Weights of a small GPT-style language model, trained from scratch on English Wikipedia.
Size: 22 layers, width 224, 14 heads of 32 (1 for keys and values), vocabulary 8192, 16.9M parameters.
Training: a variant of Adam for these matrices, 13430 steps.
Each number is 500 + 25 x the weight over its row's rms, rounded and kept within 0 to 999. Layers, rows and columns count from 0. Numbers have three digits each. The size before them is the row's rms in percent of the matrix's.

# gate: layer 10 MLP gate, 576x224, rms 0.0705, rows 362-401, columns 112-223
# up: layer 10 MLP up, 576x224, rms 0.0687, rows 362-401, columns 112-223
# down: layer 10 MLP down (transposed), 576x224, rms 0.0672, rows 362-401, columns 112-223
gate362 105:472473531501532490497525462529467528526501546543509462493543472451521477520535466483503507526491481467507533444491501527489521526480489499518563510499548497493495544507497482490520512478502527489547488516464520490499527463466548545504501504480500494561499511524504488541511514526507475505546507483491499472434494497513518481516505471555
up362 110:497530458535482481500460504501508517454491456482496492491531544535505519460479527514527492484496500532412471557516524512506502501495506502516440509515491537448507461532461525483499518489489488473513516490511463521503490531492481463509513527502534492471484499494466517463476498502524473503487482494489476492560541534516513468506478550488
down362 101:485540510510483499497493530501511508486465441487517495507517480544464510462486528502531490520520500539501473519457485502512504510514507512492454514510475482501516499521479520472492507499540528503511523495502426485514465519479504477493511545467511494490506519491519500507488510481515476467490475544543499529525508522494470496551525551484
gate363 107:477518476501485494501516528525503468490490458499491543463532509504478539479493499472504519501500470486497508546514484526457496515477551454477518516463476442475497467539516516517475503547506491514485500533539476539485479509492524523476472507500466485477439522534544513493478530477465483490499483519538490481509513467493504516515469484506
up363 104:473477455480525478522490531497506494446509458529504527470529487522434550498503521511475517505530519522540462522511487518487515522522495460499492486486504467472497473514495524468510494505494492481503489521527499518505540492474513454493493470440488472514474490519514462558542487542459519498540459557535547526540488493501503507518507510484
down363 108:487511536467486493471485486476501482550538533474518505537461483474511487487468498501506538459500461518441502484495505445522563494495501505521493535513504485519462498499515482490464510523484470522486512515488474455501480525518481486483483483578514512483511497497509480412477532467532499510453515460490488483518500497532498496479480483499
gate364 095:523520546520517511520479493486527509500504513488521490471510494476517495481508518473489525491514446487483545504454514558525521483473514482539524555489521507470474522490508467510476543494530487477517536531467482489490517500510511529494480500492533476491473567527530495492471474555524481502503498543516522532509478559480475510514492523517
up364 100:550511488511482542486473493519545501484487549456510492526508501495473490484494424519491510494482513482471532496476484512450526540505476495517475505543479517489483484477500507490501497519483528566520502470517479496465480500493512479543511463501509496493510481518503539431517524501494497538544513485511509467536466501504504489475519483530
down364 096:517484449466482502529484494539507509480517505486495513485445468488489456466504488503503492493487526459480482487511476495498500536469509486517495479522506500529470494510468519495509502495460471491506472499481474583521492489472494470510485470500531501490425541534504498472496513478472515522541498513516487496485474478520516514462495503543
gate365 101:522524478536494464525501523411465485502489490477472489500489526531457527479550484519532526491519528446521508471519503483488533497537515508498566526523533525479480515515495513468515481500536491468524494482542526499445481507491511496500536494531489466462519525515510493476489523448510510516507519525499481506530465525484507464457499498502
up365 099:500511436464520501503511523488464506501530505455478465505550478508478494487531491512491514508509538485516438494476492553529525467501521492495515528488519515461477509460482477502519476471506510480492436465489494521480519522495530506528503502504511478519490516489526510513472497507469483525466549545509511499493535518434481515504454506483
down365 100:512526506515537515503491489451530507488497475530532503472486525491483499463461501474461491501472549473520503476590505513537472481517483474503503531512473506509510497526492520495474494513518488472518506513518535453518525493490488472487495510500488484500568501500492504498498448501560489465545488477494438500542460527491489530534527488488
gate366 091:517509476480561491532524484473480495524456474493500436468463492505532516502452516527518510523500516497483525523509480493478511500498506530523510478490484553443538524487520491523509460473496547502518461491520500513548472506460521537491491494514468459497541500526508497483562510507439479454523459503458535524501490485496508493450520469490
up366 097:555511506495525467554509484490512523500520484478499500493510488482466516530489486516493526492496488510542492499518491523513451499483470499511521492496526491475491490486505506536472490492469515547481444479505500475522517530455488452476472509531442487426492529524452510477522527509503520509475464523526525495455504455484539475492494473480
down366 096:548500536532498491492477461509500530519468487484475474511525488503475500522516453486502484471492504548488510517580477462496480521508497495471470456534516512500505547505496499533528490500474468472477486485500509508524472533490565497497473490435477511458514536525476488485529514479473533505532451484454472516504493496476490484454494547532
gate367 089:513487546533521470461492544482528530460496500519466510503507529483532457461477504550486494517452472506525531479503487467507484509551474482549536491508528517523445464502473496487510485504483458493531455534519523503502496507501524524517505499484514485521534483478519468509434502512469486498519499559507511491533476490515512524502535520506
up367 091:490496461467504511504536526456496524522531520526518536440497512495511501465475502517471519529526501500517527527514525475493496542475532460506476476475523558480515484488444505489478511505465497451507494489502490488458501551540510471460526481496451515471484490490542508489501507525542510484490474463458497491516505480496513483494510476525
down367 091:507540515510492478530496495498514491453521469509483469483507502500486505554502519529480555518468506484523499491465511441464515512535500513534491489507527496496523508482509521516481489506497446541510489526501560536471488490519513510514484482468508512485517502547489465503452499503505498512480481546508491493495481482496522505453524486478
gate368 097:485507469497517539510480467452483540538476520524481458519521498466550517440486552509512512465493513517484457484491481513530519543511511487480521454470463499507494480505473514531509492450518459479489471558458488517469530510496492502535513506503490445499471478498466505538521536483485475467506500501463522504505530488491474489519466530468
up368 100:501473498496471495513508554524498481448490515506541513471532504485484493531510518494478500574510470502525493462487478497507511484515512495463486544522534547564494516489482471471519501491506514496561519483516470504541555481509513523536527509493502462507529462471538521483533460496480476539523520512520507507489471478473433483507549507529
down368 101:499484471475469501468491541503495531494458502535513477514527490441536463468478526514489512506504475489548518462475497555511494497543485492465526514483486516509459518543488502506513492452497477472535521525464489509477516485477491532512514520545515442508501478491523538506516494494473502541508515507507527514487501496496490469503514515492
gate369 099:475500477495500469521492485527488488426538434505489523538494499481539485509496468483523523475492492543522503516419499495461523466515511509538485459540475491507490475529488529492451490512474515512519514502515501483503524499483519501501463527521506516516508512509507497481465476504506517510471486524504500489479478493467505542550494515500
up369 102:511483476503503499546502462477501474470468509516484453472522467447514481482481523443515541506448487559550513508491486501495501519526489475521499506500504489461466534490531475418496496495487488487505520480476541487516547473493498502550501505527522486517543481519519501491502502554453476494518522495502503485553470520531503463503522480510
down369 105:483517490464510507511521472512474478490479501492466474482495503487520524491490476479539510485475462528530463496484531526482486452483496476522529452515446530462453473466522495496506531448505516473529476542458470498492512506520494521518443526498479500501472507518508501533501512477526509512465514504513522534496466473537494499532521525502
gate370 084:509523501530517514525536463497489500567462511500527452548495500519501485486502490528455448436490545502508520467524536432478508464537476527460493523507472496500483452482494509500495443498464484535513471475540502521489499457510476535492505424472483492480503541514520498485524539494510532543469524466509506463503490508534509501521503517491
up370 088:492547500483535521499502523513513493469495527555474483521503511530467544505504477472510529456506519489444516462468502450493545481481500480490481475503524540513526446475489526477513495502491478508509499502492497517506470553488490490516536464479488526499513538521477536487530517476502509524446505530496441508519537485491473473478510482478
down370 090:503483551499515473470525544509478525510512546443453505469530498458536503511518490499496501556481464496532488557462462490500495546512495491498510484459513469488483524515446514518490503518483493457481508519485532450494502508506481501465494525544491486551462454472482454542505491515498463550512505558476477531463498501486486481512535502493
gate371 084:525495482496514498531514487519461488508544506551504446542491463491486486494481513488510514499487500531509483473527515475478485459514527507500579499474495488537493516481503521504485494545496472507496493536468532492527529518521521466483525503518520498508485576513544492480471521497485494525517503505506476571494505460501494496524532488488
up371 089:492531543485533475517534491495496507469536514486492504483488484516466463489463472501463547485488491523497495508485533523496504500506522428541512496491512501487456505530473496502489484488505516499491494488484533484468492482513529492497491494507498486533518482520479500553495530479503473480507530456481508510468510495496495503524522460515
down371 089:523500486499505480511510468495488495478497502493493487502519458459510478500506507491483494504538480513550486482503489499470469458494500507540534471506496453485518555493520481473441544499527512500500526520488446548505513508513514516502469448530512509501449517511448541463534518514521530510487488516492472535520505483472494489465514498498
gate372 106:520488519502514502489469514522504487477485581456484425517514536493530497474519507513506527476465510501532470460506504460498492535479476503478517547534507519537509508485487511521461490471559522463499511520494536462472533511501483529562490515507480473504545467499506508505506510513552501534477536524491490504455530523476503497450530516478
up372 110:486497472502503501496441487544507534501459466504491469487489499503494517471472515489483540480499506490524490495506516511506516483505474509472480510472475483530490505504535514499464515472521476471508499514533503537508500488552462502506504492474512468562451521505440479533529501510469469523499488533516511503505532408515506521478511526467
down372 110:521475444485528490435497502517498525492487481536471487498523527479492484465485539527478503511477493505490513503500484531490475488543487498476500489486476508519516502514488534531456509513537494491523479529516485499470490525503487525528498533504470503546494530507534500554527467478490512508498491492482497528500508477489491506466505505505
gate373 104:489461507469471499505461495486485505506509486483473502486490509512490496531527503501455461518518503515530454473459504521494517503496491496474485509481504506479522495459460485480503458480483494478459516519478464509519502533473519456474494490536465485527526478539501499553561482512493473552515505486479524546506479515495499512493564496509
up373 107:470531520517527507485530484496495493564529500547499511532518511472556520533516496491519490512496512517493521559545476498510472535511497521516469526492476465509506483544505507504485498529484503463473516495504477484467520518460504484488474533476483483529511525496468478487481470499525515456492508485496482524451529514475481489510481489504
down373 109:524483539529483480537499524518490530499506483502492479483493488563499511533520535509457486539500498490493466489487485459480495533504499537461511537474472488464494486491491457493512446489454494478517490537481477510495452506491517518479481544527489470556502515510458523512551490496454473534516494513486525471481500503493513519569543487516
gate374 114:487482469478526514536512519489492509564494464517538495524528498491510504518518510486572473498497505519517442447506488491507492493489503539470516477494467500505486555517448501494510460513482503474524494514515480534461488564486495539545466532455482511526474501525472539514484483478501505508504525508468500548503504509491513568534488518540
up374 113:514466505504507511539493510456492475511532485509516551467541538509501494524529544504560500510472470526462545493464485480483512536494495507469472501470531487483519521476509470486477473532482495481499469510461458484499488537494488510456476522505456521506545493506544498465473491547499530538502478515488486470541486468505468512512541486522
down374 111:510484511515500506574503550486478502517554512530519524493547496512516501530543559502562474502482476522489527460489484473499488492507525541460504504485501488515503532499506493496519486549500498470519497480483474415484486541454466503466490542532490537499475448523499519496491510505551514505499509509466501516518514514500532510518502482519
gate375 098:492493487507489501544487515442526523459454543498430464438518475482548512456533513463491526486509451517520464479459501546506510498462526469531519539528508504526493458480522477464494496474496516503510516534473511483481526540476501515537491524542519524509475501516538496540466509512510511502517497504518477508526496508499530501511526449537
up375 104:508468516487493490543458525507519504467487498500468505496491443494508530519482499497512553505497481526525517518473486518531525523477466528465479543511526477565507492492513482539493493522512497475488508545513499498500525481502526514453494535470528492533449514487521450505473490508490548461477519507557522465470500471475588499498520501494
down375 101:503525503502523525489521523451533542512505509536471473436532558539480491507475519500531504486495536492527488492474518508510517478506485529522529482519480558483451492495544479498518485483490481485497502484498496497485487493496524511517487524465472522490533549537462483546547480482507537537524505525490504480480536496512473543498511477467
gate376 107:537489502544491501556475504459441483471528516446492481516474530464476500517476502507505493471462471486519495539511484492464466524482482508540476500463491494505495528494508506505454449511511498480476524516466468504506499495468498458479470498479475496528545508527503483495526496545533485525486514511424526493523478530506467506477543484505
up376 109:447480453462502508476503509549534537513442520520472522501502475502509480492537475500488512491491497486526501452509516503514533480484508487465494535525516543535506490503479510490524519502507518484521486465491533508486491502519510500504517548528511470489498542469460501529486475450488490483509498499508476487474540476482492456515489529497
down376 105:470494452501502491520476521522493531530488500499534535496511467514456523499532504514469519543537480493531529456481514534506481495554497484476508516492491532506508485536501507473521524519499520472541478456542465459485473530486462512522523573512540474499491493451526489493481472477505504517512517476514502504510508523516478482504497538474
gate377 106:482525524470558502535509534534506518504515493512531457496507472505461486535439463476521458479486492488517483506512501486503522502509506517486505534488497493472467495516492488537511496486505473532511466467458520486507524506475494542517531493439495507508455519507511515523503491491483503494471520516497510548487454518450496507557479502489
up377 109:519463486518478500539458481526471506507461491501478534515492521473495526458543540535472510495529496514479563497465510489516464473486502525543469506535528539531481509486499536446442467480474529475500542541511499505510452494507483459468502504498502483497543469500498520512507507518497519525559513521528500508461508521545505484499511500503
down377 111:507458477505529508512453463487513485505493534504506526464494536460485517487565498500474528500519517456471523490482507536549505455507495473512491465491526563547534502505504484430455497498509533519478544552512510464509482473502489499501520486518500460521527470492454507505487482533476522541554526500528510509506503466505478524490512513531
gate378 078:508474490463515505494494554497522490525492527529459528515473495495512532524531482527539458541525482497530472501457472521500540469475530531516557491533557526548522521522516482496483555513514515555519502497498515530473508501505492525494469484483509509510550471502460546511498504528531491486539528501534469519514488533501484509495525521543
up378 079:512505518458537513482529519488537496518496509520493487476497488499515461538550508482501509487537529479486511518490505493470519479491554526532500494490506529503534468475515466495534500520524539519509528520488501503451480494470521505504484505476490525481509535485480506531552517509514480491483490499507474495513487473497457439494481505492
down378 079:514489481525526499471484487497465482511509451520490479503478489478472541497500488470497507518501452528469464475549514487474494454495469514511517501525528479467562545516519495500507526479476513501472453494510507509511500528467552514529508537534497485489491517507518504541484502472504516515519492479515495486509540513552505493512540547501
gate379 103:431504459520496523480457474481520514488521538521502493506509468483488500503518474540481473495468505502480486478520461497499507482493487490536544493509547514511507518518470487520473537466507495542504505541506476518532481484481513491539505510486480538537516492519456506487515474511480469485518499469519559505501508488483528503513537502518
up379 106:488490511493481494556529504508530482511523513506499516425505492509518459500438531465583484484491476535494528500496506503517520525528543554521466505512464486474502526469501482484541527501483529468486472509513504461476488550513497496511495492485505479505503493500491498517543537476504486490482495482453511510491494501535498445473511478508
down379 106:552538520465510493492528500503527524447463509519488511496482472472489497493497499482509523476484488542481501532525507447538515517520517528505474563508474510454543470472518493469485483481445490506472477528488502459515479553504527506472491528532527472506511494508473449468480498496476510527504461501505461489516506472495502472524530457491
gate380 105:495448522508498495487489537445516480479499529511527519473515470467546529496530505558521505453527525488504526525519469515449506456487525480490540438493514550498518503471490504518485511514550518478530506493483523507461522540545506508520537483470468506488485450496523541464495481543532432523494534484519498480495478532468539484536522465510
up380 101:524509448508524489475520510487459528493495528479511539485488495481486493537463536571479513476496517543492491489507541516503508479515504476534515477513474486491521521519490475552454511508479498516490530507470495482473542468468549495493473515479471516463463515511505500492512494507549491506504531509485502500510508502494525503494483531445
down380 099:488454503486512506501521511488522500520492517498534552499506507476526522505477487570495517451503529453498484502508509543506498467498502489472506457494466494494492495509563478511497564512491527489480526517477418550483501468480499523519520530481497477497470483474495504540492506529513511521521530478497524512517523480516497450559442510493
gate381 091:561483489480504484451527514497508487465485513510480528493483505458502514459483499497503471488474470520537544485495543515485537519487469477520521451534465482527550498529519520511459490528482481464469515514484486519541494527473509498507493520508475475534541506548469520510507492474498509490524476500485492474443536508477530519529539458496
up381 092:474512459496493498533488489485502496513552498504509495554499525496525490494504542463534508539548497508491513509528476499504466503473565548471484511481509500524454494499500465466525454480567496488525487505493506488475487503510495492509513512502480518488496475476570474494476476530497523521500531482518500521493477496493489496487483536477
down381 088:481522494491487488565503550521484493506491461474443494498460492574452482522483509509470491524502474511476516474470537423502465482454539530538499523478487534493479500513504474504536472473506516474494492540484489579494510515517505478482500501496479537502497482509521451467426482484516470496473458492519544487524488503459502478511494544507
gate382 103:484476463522508521510480504490479514495495514482522502485488479462502504512449504481481496504510511504518492519517485538512488468503480514507500518466508479489490493458525489495506464482511485513511539536468502504550531464465562501520502519453509466544533481486538505500529495511484477544531534497506545509492441484467517481544514535502
up382 104:474512508459512515510515501503544508504506488506513512541494529509503512451519531532542512502511461474469468497433509485499471526509537474486486478533480541512517541504473501484499510522498484512496461466523489491501519528541443543509545540488469483477533508526475504510552498475484493482470508523463448522478532526497443501497480505514
down382 104:473505498485477525486483551494507502449525493504516474464519505467468493486496530491513538526509482514490527500462533512517496491507490529479500551508499536508501498522527502489530499490487496505490491499463456528524498461473509520533504513502530454495514487538526519478537500499476502555533535468496493532488491471484475534535532518486
gate383 110:475463513505522498454496543523478515503459496501475490514476524468494506479544508502523497501505494482543543482486503451497530508537488518511520517521516494525497550484446528510457515429498514466518492508519468514493470531512488530502498489482513479507530498455522510520496527513487489466476511519519516515519518546477461538471511516468
up383 107:492481508547496491530466448521513509496474513529490488504508536531457491457509497502487508497536517472482487520473477454519530504528504470551478439531486503481521552539497457483494514491504492442491489508512525486475528497526477505487501457477497523474540537495522481522517511464489527469493530524526491541523521529515473501518496528440
down383 107:501455504517532480455508489454500478487439504515484524518468498474549492518482453490554488488504462465481493522517487492482529459510505498489566514496490505471519527521504504498492532507484523524517512495502508466526481496523517489511496528531435517495532529453493497511483525517503457528499512449536523506505529522524439504496489477517
gate384 090:521471516515528500474521492457446493535515466497482525533477495518525483544502470561510492465460483485478476509498529509477515508531482523497508491501489533456549525504543545467501491502479482509461491509468465508455510490525479509527497529523456520477521450511525517478544520474492517515519503497477519494432524520484474479464484490472
up384 094:509504535492468477512515476540492467532494445472521517471457456493515502533569479435478529497484537503552525532525468482489524501491492467531481467524472519495519515480527491533509463491482518524521515495519534502528489506519498495514455501496521499506506471454486530497511471498510463497504513546481469486523491486477494485521494457519
down384 093:515460497508518473501522462529488520499517476442507486468479485500497501463533547482503507478475486478524489512531531523486510486487525490512483491524463494458523485502485473499527492482520456512541541482487514512489505537450500495487525532509496478499489471521478546472504500548486531510525532490504460485479506509497462467519508511504
gate385 098:508468484437530517482468531477504515475528518483484549519516537497518465498536450512514491499460536485502525523497461469505520466504480468477468534515513505527499496503511494526502531527488506523502505492492473521486518486454483500510504547510454502527500467518502518462510519467507480469498457506496499526455532489503483484486480413523
up385 092:496531543477542472472524515490547519468505525470503505545486519520507520503485480465471465507540543475493560538510480477525498511524483518453438495555527541516530487471495538545488512494475522557498456478490516502500507495494477520500556528498481499516514459538515484516508542478502483494489472513533517513523501476490484502503473487524
down385 093:500501473484474512500475487493567515488550461497457493452515525529523521513491474500526523502474487476455544533533513474482500509540492520508504531499530516477532473476487465490509489483485472484517505532501523493504510512452504492494481501514478420523502500450500518499521520481489473472476499490481503496493520482478513508499527497459
gate386 108:475501498528517496513488537496484514482552490548509544479513523516507482518499492503503476522546459500482506554471528525484513526478483500541475473537496504478481455507519495522523551523493571535547530521528521472517488539475502523503486500508503470489477487463463496538504492501506465484482486541487513474523492510491485495488477456504
up386 111:449532508554490508501508534504484506493510495540499512490529488536491486514524511531494487520558503510488483538459543530489530485506463511552486495482475513475457475504498485473535508521546560539521490519548461517500482513526504490512499467474525468476466505473429534536520502479517491507471488511453486502501510531495475480490511456488
down386 102:503505483504470482463508509534537491486481479474507511532503501495523528464529483520497511497504547472544535451507491506527484485551514497514491511511476462519514526508487491490492467522470470504491482495487497441463505502522514510522501508494515519477543526510531528472518497526520552524510480462510525524529494565543576468464484496462
gate387 083:498458526512513523498497507492548503520488471515502512517489504529444520489495487487477474463455486475453479500492545513508447483501478474426479480498481511473538486465523507557539508501488505477486498496471454481490515489462470495507502463448472519502495524486476506487523476514464517516464506446491545519489482481505485492485509521495
up387 086:499484502532486498491492470489491515526505493477542498506501506510521475548475465541473495512494476490480522494512533539491504522525460479491512478515509494436475488515466507510499478465539530452487502487491500495451502486467455485506486509516503551577466525477525531502516487546535516532477481515489536511460458537528496505506559514497
down387 084:480505528484524489493539474483509535475490489518482515473532491487511509522502500522482477507470543535472485488514517503497483512506524502475468509481533539492499521524482519524526530499521495489502491494531520571520533515473515495474487489509516517517479529501464555524491491553518487478509475482470496517556504512533466471508515476468
gate388 090:517510453517503488502526467494529489513506562475496512509475545519493517483516475549451465463473545489511486532471498502541487544482489473553503465453519507507485510486511507519541457476498506478488482494498529477475498507491469504464466445530534458464513489499468532490503517494546497512471468502466488484498472490511506459498514476505
up388 089:492483515463512504473474497581525521518494506509540479466482513465500503491491515472558497443518498473487503473503496494505462475503504507495509487507491498492499481510497476482539489514534484496496497501497501510505458487505512493504516480450486512475493527489493498480508489475481516530489487547491496493508503473546515581525447501478
down388 090:469502473476510471506512525549468523464468484513485517525525505470509485459498511460514513539530536438480458492502490537531506470483535516487539526488514517477549494487491506495475516505487509505518506430524484469491498493459492509480547499517521543513471501480512496481451511486494503498477501448456477518517489532518457474508496535505
gate389 096:479478494496503506542515483526494513482491471543486459461527489523489516513491503550514502452507509504470486519473486497515529494522503530476494520508472527472473503519514525454504549500426494531525503494508519474510500463507464501538549470504487478468525494500535495506560541502465514510482483497491501542519485518516530449488555492502
up389 098:488522470516476511486476544565472509514462450490475466531501510475511515505492509517445524468513494514505528491488499488534498540508507494484471534470554526496480507515462494456454485509502484444485479477470480495507501511528490485509459477522502517497503493514507480502507520494496498513476507517505499449506512473512521504474512582517
down389 098:510510522487528521488559479490477510498519571526479502493468522522499512529504531457536475472445532493479503532493505493486451491430533460476493468525509449490497511513517519571529491511501473517522513505523497523519513459477519527465564475475490494536474483479498475454525526502477469502513491492473547470525490526537503499517528500468
gate390 106:470477523486517501527518481493486553513533508485510483526507511489477495486465525496550442497533548495519496500495504535503523457498471456501512497485487481514510442524520468473516508466487525487506490520464516496480501505514476552491493512524459508471544507489545460540489529509498536535454507521503513526515461505522446484515493512489
up390 106:481495520493513476496487468478480488563552502500489471568480518491443495503511522530512486501534544463535526532524505487438501497519530459451478508491467469507523469535524488486532507495501492491481488499455505500472497502543493516497493464503422495475490510486558489513491568493515569537496492512500496523506485521507483498517486512493
down390 099:476484514503468501483505507486499553485521526466450510541540485466530501480520517557477489491471528472503513519480503514456484513530502516507475499519508522511526495477484500519514505551498526495474484484520543454510482508517503523495496494496488492465534481541473538519506520476516541520518538486463452552512481529503570516453484523471
gate391 097:540516487517512490482502511505560477500472492484519548472548536465492527465537478480484493489506532458499486492519487474447478468491525461527538505531495513517511487532514500533470480508489508500498558491521479483527447579517529501470519503471478489453517521528510541513488500491502501521491517480518532473484509485515513507510456461473
up391 094:516518452503497489481511534483506488477489496472523533452515522520524460522524500478512502537510480529528540460496458530478495547470504496515516517522529514471452550476483507509495484479519487512530515508480502513508495564497532540476449520488495511522516487501510531513514500510485518497493518510492531499475474518481456518478532488483
down391 096:513500514501461512513515474521503510508506490508498487516481492503495486488500554536467524522441521501500526508496486497571515510514527497489490471496533499481493502521545493520528532501494460442487498515525492493449520490518480549530494522480513500522467520529497484506546464483499445497544506464471539470509476546527504473459480463505
gate392 116:488474448502504514499470498467527542502481497489526515448540519466485504504498478520550474521533455472475505475498495460472476487461497490497507512492482520449504471530478532530465494445487518502490520509483478517490529514506484524501474469514473498504500497514485534501506510498507532511470523462478516550518531501522481519511511481510
up392 110:521491495512488521511483488419451519536488453472484499524469498489497494537504500549522499515484528456472513541497497469504480509525518504474485476530522539464509441511513511545507465516507513489510463448469471483489520483542483502471485494498500525498541496500492471456517510493465545484460491490485529491505514511520488491489492487482
down392 112:463491466493466522495476435470521509477490473503510504425512546503492502519498506529530501517496499471544507516457538502445447511502493511517521471530507545467509470487482533539453477445513538528484481495469506481457479491498511520498467487527497500493482485518511509497512491479481493481462481502474495514489509504490508477552501489521
gate393 104:495500480503488456545446496469505512519472464486504468452518497483534528501524467519552517459497490480507569510507520525503499470466461497496531517475487479483502507492459519483459509504547512462513506484494531470512528505500487498485515443463459532518488527531544501471526507555515523496466502470501528538501499514496502515495505546472
up393 104:484529482446522476503494480482476471469498500531471484506534502509480476470483518481497507507488536511488488452509529527454511493483506510530488502487496500534516543499460506567459504501502462528517509481506521497510501534505508470460501523470499480499493505488487518514502479478478447483523507461526519465529535452475472531484514512475
down393 102:501514536525477486495472493497488514474525507500496478482506488468509456481507500529458472541496529463491482521499518517531491527482508534493478515486517540474474515477499421503500444498512538445474504507477505477478493511525479502519492506525466519469475495490509514482510483527525475505502537496528480462462518525539481483505505533487
gate394 091:511498519515506486502493537509512502481463519520471495486526485494494512500455505469510548458501509506508529503448546520508541490505435529469478503501508551516476498480479503502469506447461525501489511543504533519512484496515540517496495515544537540502521492516517484490514505476516507506519538517510521494513481478481519500512502530475
up394 095:474509526502519479473494504494483491515524494454539490558494494516460477493498453468482479517503515462487482487544462489513447486466489466475499526461506494469507497516464530490508467480519469472521482471502479500507480528532517520483546515487453491481482487512533519524475495526519513544455509477546498500497525485519463499524540481525
down394 094:503481501495498499509517538518489549471518443466488524498513487462489496469527522510474510467518527532544496547515496479453506518483503519474529438472514532486499472472475513473476514459497523513454529533535494485509491534521510487512509497502511443481510504485526531477497474466490465493540535539504477524513491452515525483513547524484
gate395 131:504478501525517489510530471480470472459501527531527496500505484517526518510460493482545473458496507529508531512497516484469529514553476505492544475493524518503505540504448506526499478514514467453457536524555534560552479487471470486510503495509515491528493484586502485520547532488496526471525428453467513524510501538546517532485511477529
up395 112:447488486466484527502504547493515498508475503503544502498516528522491453502476517476525500549539493539500492511533483496505556429480488510470522521497489498507513495522510479502496513495463477460512489489516491527528465458578515500469447481479555516501479498498513525535482504489528529493438504503522542510460578473548501470491483478535
down395 115:516509508482512476505494526501517556508486509490465506482456513490488477447530495485488483504486505493514478499521523498516461501445543480491484558498492466516496499482521479508503504503500530511515451452484487375497526552520486529487509502519517462481503532431473489513483485500474508504529557520530490505564484476438504487524525536451
gate396 097:468470467451500487479514534485461517467499500496495507523526496510474480522515508505490466508511492442507458496493450476513509479470508476527530469510478512525505541520485491524497485518521455481544512469514487518514526496461437525503498489500449494518508487486471473526516494512533486482479507476511548496483575493514477541495513499511
up396 096:484522470466486515512506482497538488484493469550470491535505529512495486489476533499556479542470514474512479498519481486491530530455553483489537469494477499453503514503536484495523506494496486521523505492500518505535480515500483505450546476479493507460498477501483487479496472499455498494483473484485521515484525541515528506516501485488
down396 099:486532499458499492538494481531507501468478485515468463551478499538508479472518494488531497512469480474474493504504512464500524532472539511474510496476524493471529508482540500484531508497475504524506495513489531469521479535501522508469518472504499550489475493538500527465497536519476452531494481507507459495514482533532503484523536457515
gate397 132:520476481527499502515478550457506520466447528497507501503522525455508478492473523513536502465509504471506501478462467502489512464459528514495511503540496512513491519502536530473477524531530537496524507513452504491486538475506561447514511499500552459502505520475497514488513478512510467508559524505525502492495513531473501515507444539513
up397 124:458465514499485499518509511500494516499517501533503508478488529520508510481529518470472505541499496547502526508531525445527441494528483515519518512448499536478512497502458519470477470491486494477480541505546521504500484541513458512516459456530494512504466474486479516516494532484534534510493487496469470492503482515543488506447578454500
down397 107:511518485491468501475516474545487498503524478480478494482467500531475493530490524509495490533498486546500513506544541512508500539488490535532480501517508484478519453504510486520508475472494453496519480516541528472536467454493485548463498511490506516499498484482499483523477527458446501486469457505439483487489486474515503527473514479497
gate398 097:465474485520500546486522533470541523516505523498484519481490454490488516474489492506532485468517520475464483515475472499487540454498509494508538468508490517478512487518531499492514529528476495483482490504466476534498515488499540487524497516521492486489558487512469493456469509515488469513504477511535449484497509493476518522512472468540
up398 098:521519448445464500486521483511500470474513489519501511480491479492494529505477477508521502481529533497497507569518521522485471451484457495546505483511513492500499528450500544519503516519517496496553504471487507501513472501498531501528482517520501497485527513502499520523501466516525484520501517496532494508472472489464529496503507494530
down398 097:484508530485521462472550491487528502553481525462493487515472509500465501520512491508499519470529514491474493490448499506542509483479500494480535480544529496493485497473487511544522511521519528513482488460495438564501560512479494540505501524521508456533536520536501461497487512521492481492529490515505494478493573482462517476490503509551
gate399 120:510516472510508501506480519503473518506473523427491514467514520480492507528514527505493505470475495455511503470501524499519521502523507530481473511500471498488485538453482514498456500497536518500523469514490463509484532470484466498521528470447505516513526517468495534458531455501541482535514535523447544519523542527477523515493465501478
up399 114:472459494508488499499526474496484472508535509559493527537464515529484545491443514485458500533535476473496493502487485468472492528540463481481523519489539487495430475495488514513532488537499505515482457563485476499517472519514482552485491519506461475535540514498472493521469559469502520499486468481477494496506506490535509453530486471539
down399 110:495479496509491502466510511518497502472509512454547471511507523520453465551512531518484509526493507541499532495538557482483495481516503502493489515459516512473494476515472521520498480503505480439517507488542557497551532480492512467520498497512505487509482524480502466494498543471459494491501488492507491480454484502508485507492523522501
gate400 092:513501486497501498501449503533530483494528509513504478503543502523468532513491509537532496476503534547496477518515529549483524477503546521491531547526534495516479542484489443491483495481495514494505509471547531476487505481532456475538480497524503484530528443521475493521491482494490506502493527526480497535505486492491495526526465514525
up400 095:497540505544514506484513465492523458462488515497496457512532474539518534525485492548495522465510489502524473526496503509475483520558518523514526486523534499490521510483526490495509512492508512507505486508512523479498506479553493497548487457499577530475518487538491491472529515486521528516484531518500518487513480528532461490470493504499
down400 096:520545485492522517504432476475511489464539493513533485513542504502514562514501492527477543526519505507489467519502561534472505491547554526474540498538490519471523475506492475523515460518501503521495536506503544470537518494546504504510470462500509513470531449503519492465507518466508551510481522517498470492516468486513491486516482532491
gate401 097:475501479467457529521478475491531478489515487479494497503519484483493523494519494491505521475532536455469485523469471493474514526453528476493516443479543533483505504473499491516511520491524497488473528437479491501455493498466529467504481485537475487490534444528460503491515497501534511493529516491497503491505461515439529534487494496525
up401 102:482517442501520464526542518486459483535519529507472513455504539543504529513509515516492467495496491505489501542549514495537486502478485507559501518494471516469513493503531494506505519479494477498497531505447503486500496509445516547469470527515488512472458493469462475523500485502482502521463459501505461524472481496497534501499504497493
down401 102:487509505507497477516493486481460524513470485480502509443506505473456523527493503502546454508493541514519492528543548453518505508501524527526507513503484520507461498495529464550453482463530490485522514488502479517504539529476498484471510537549519460488481507461459490511492514456470483503500500561465459510524533505503482525510537545489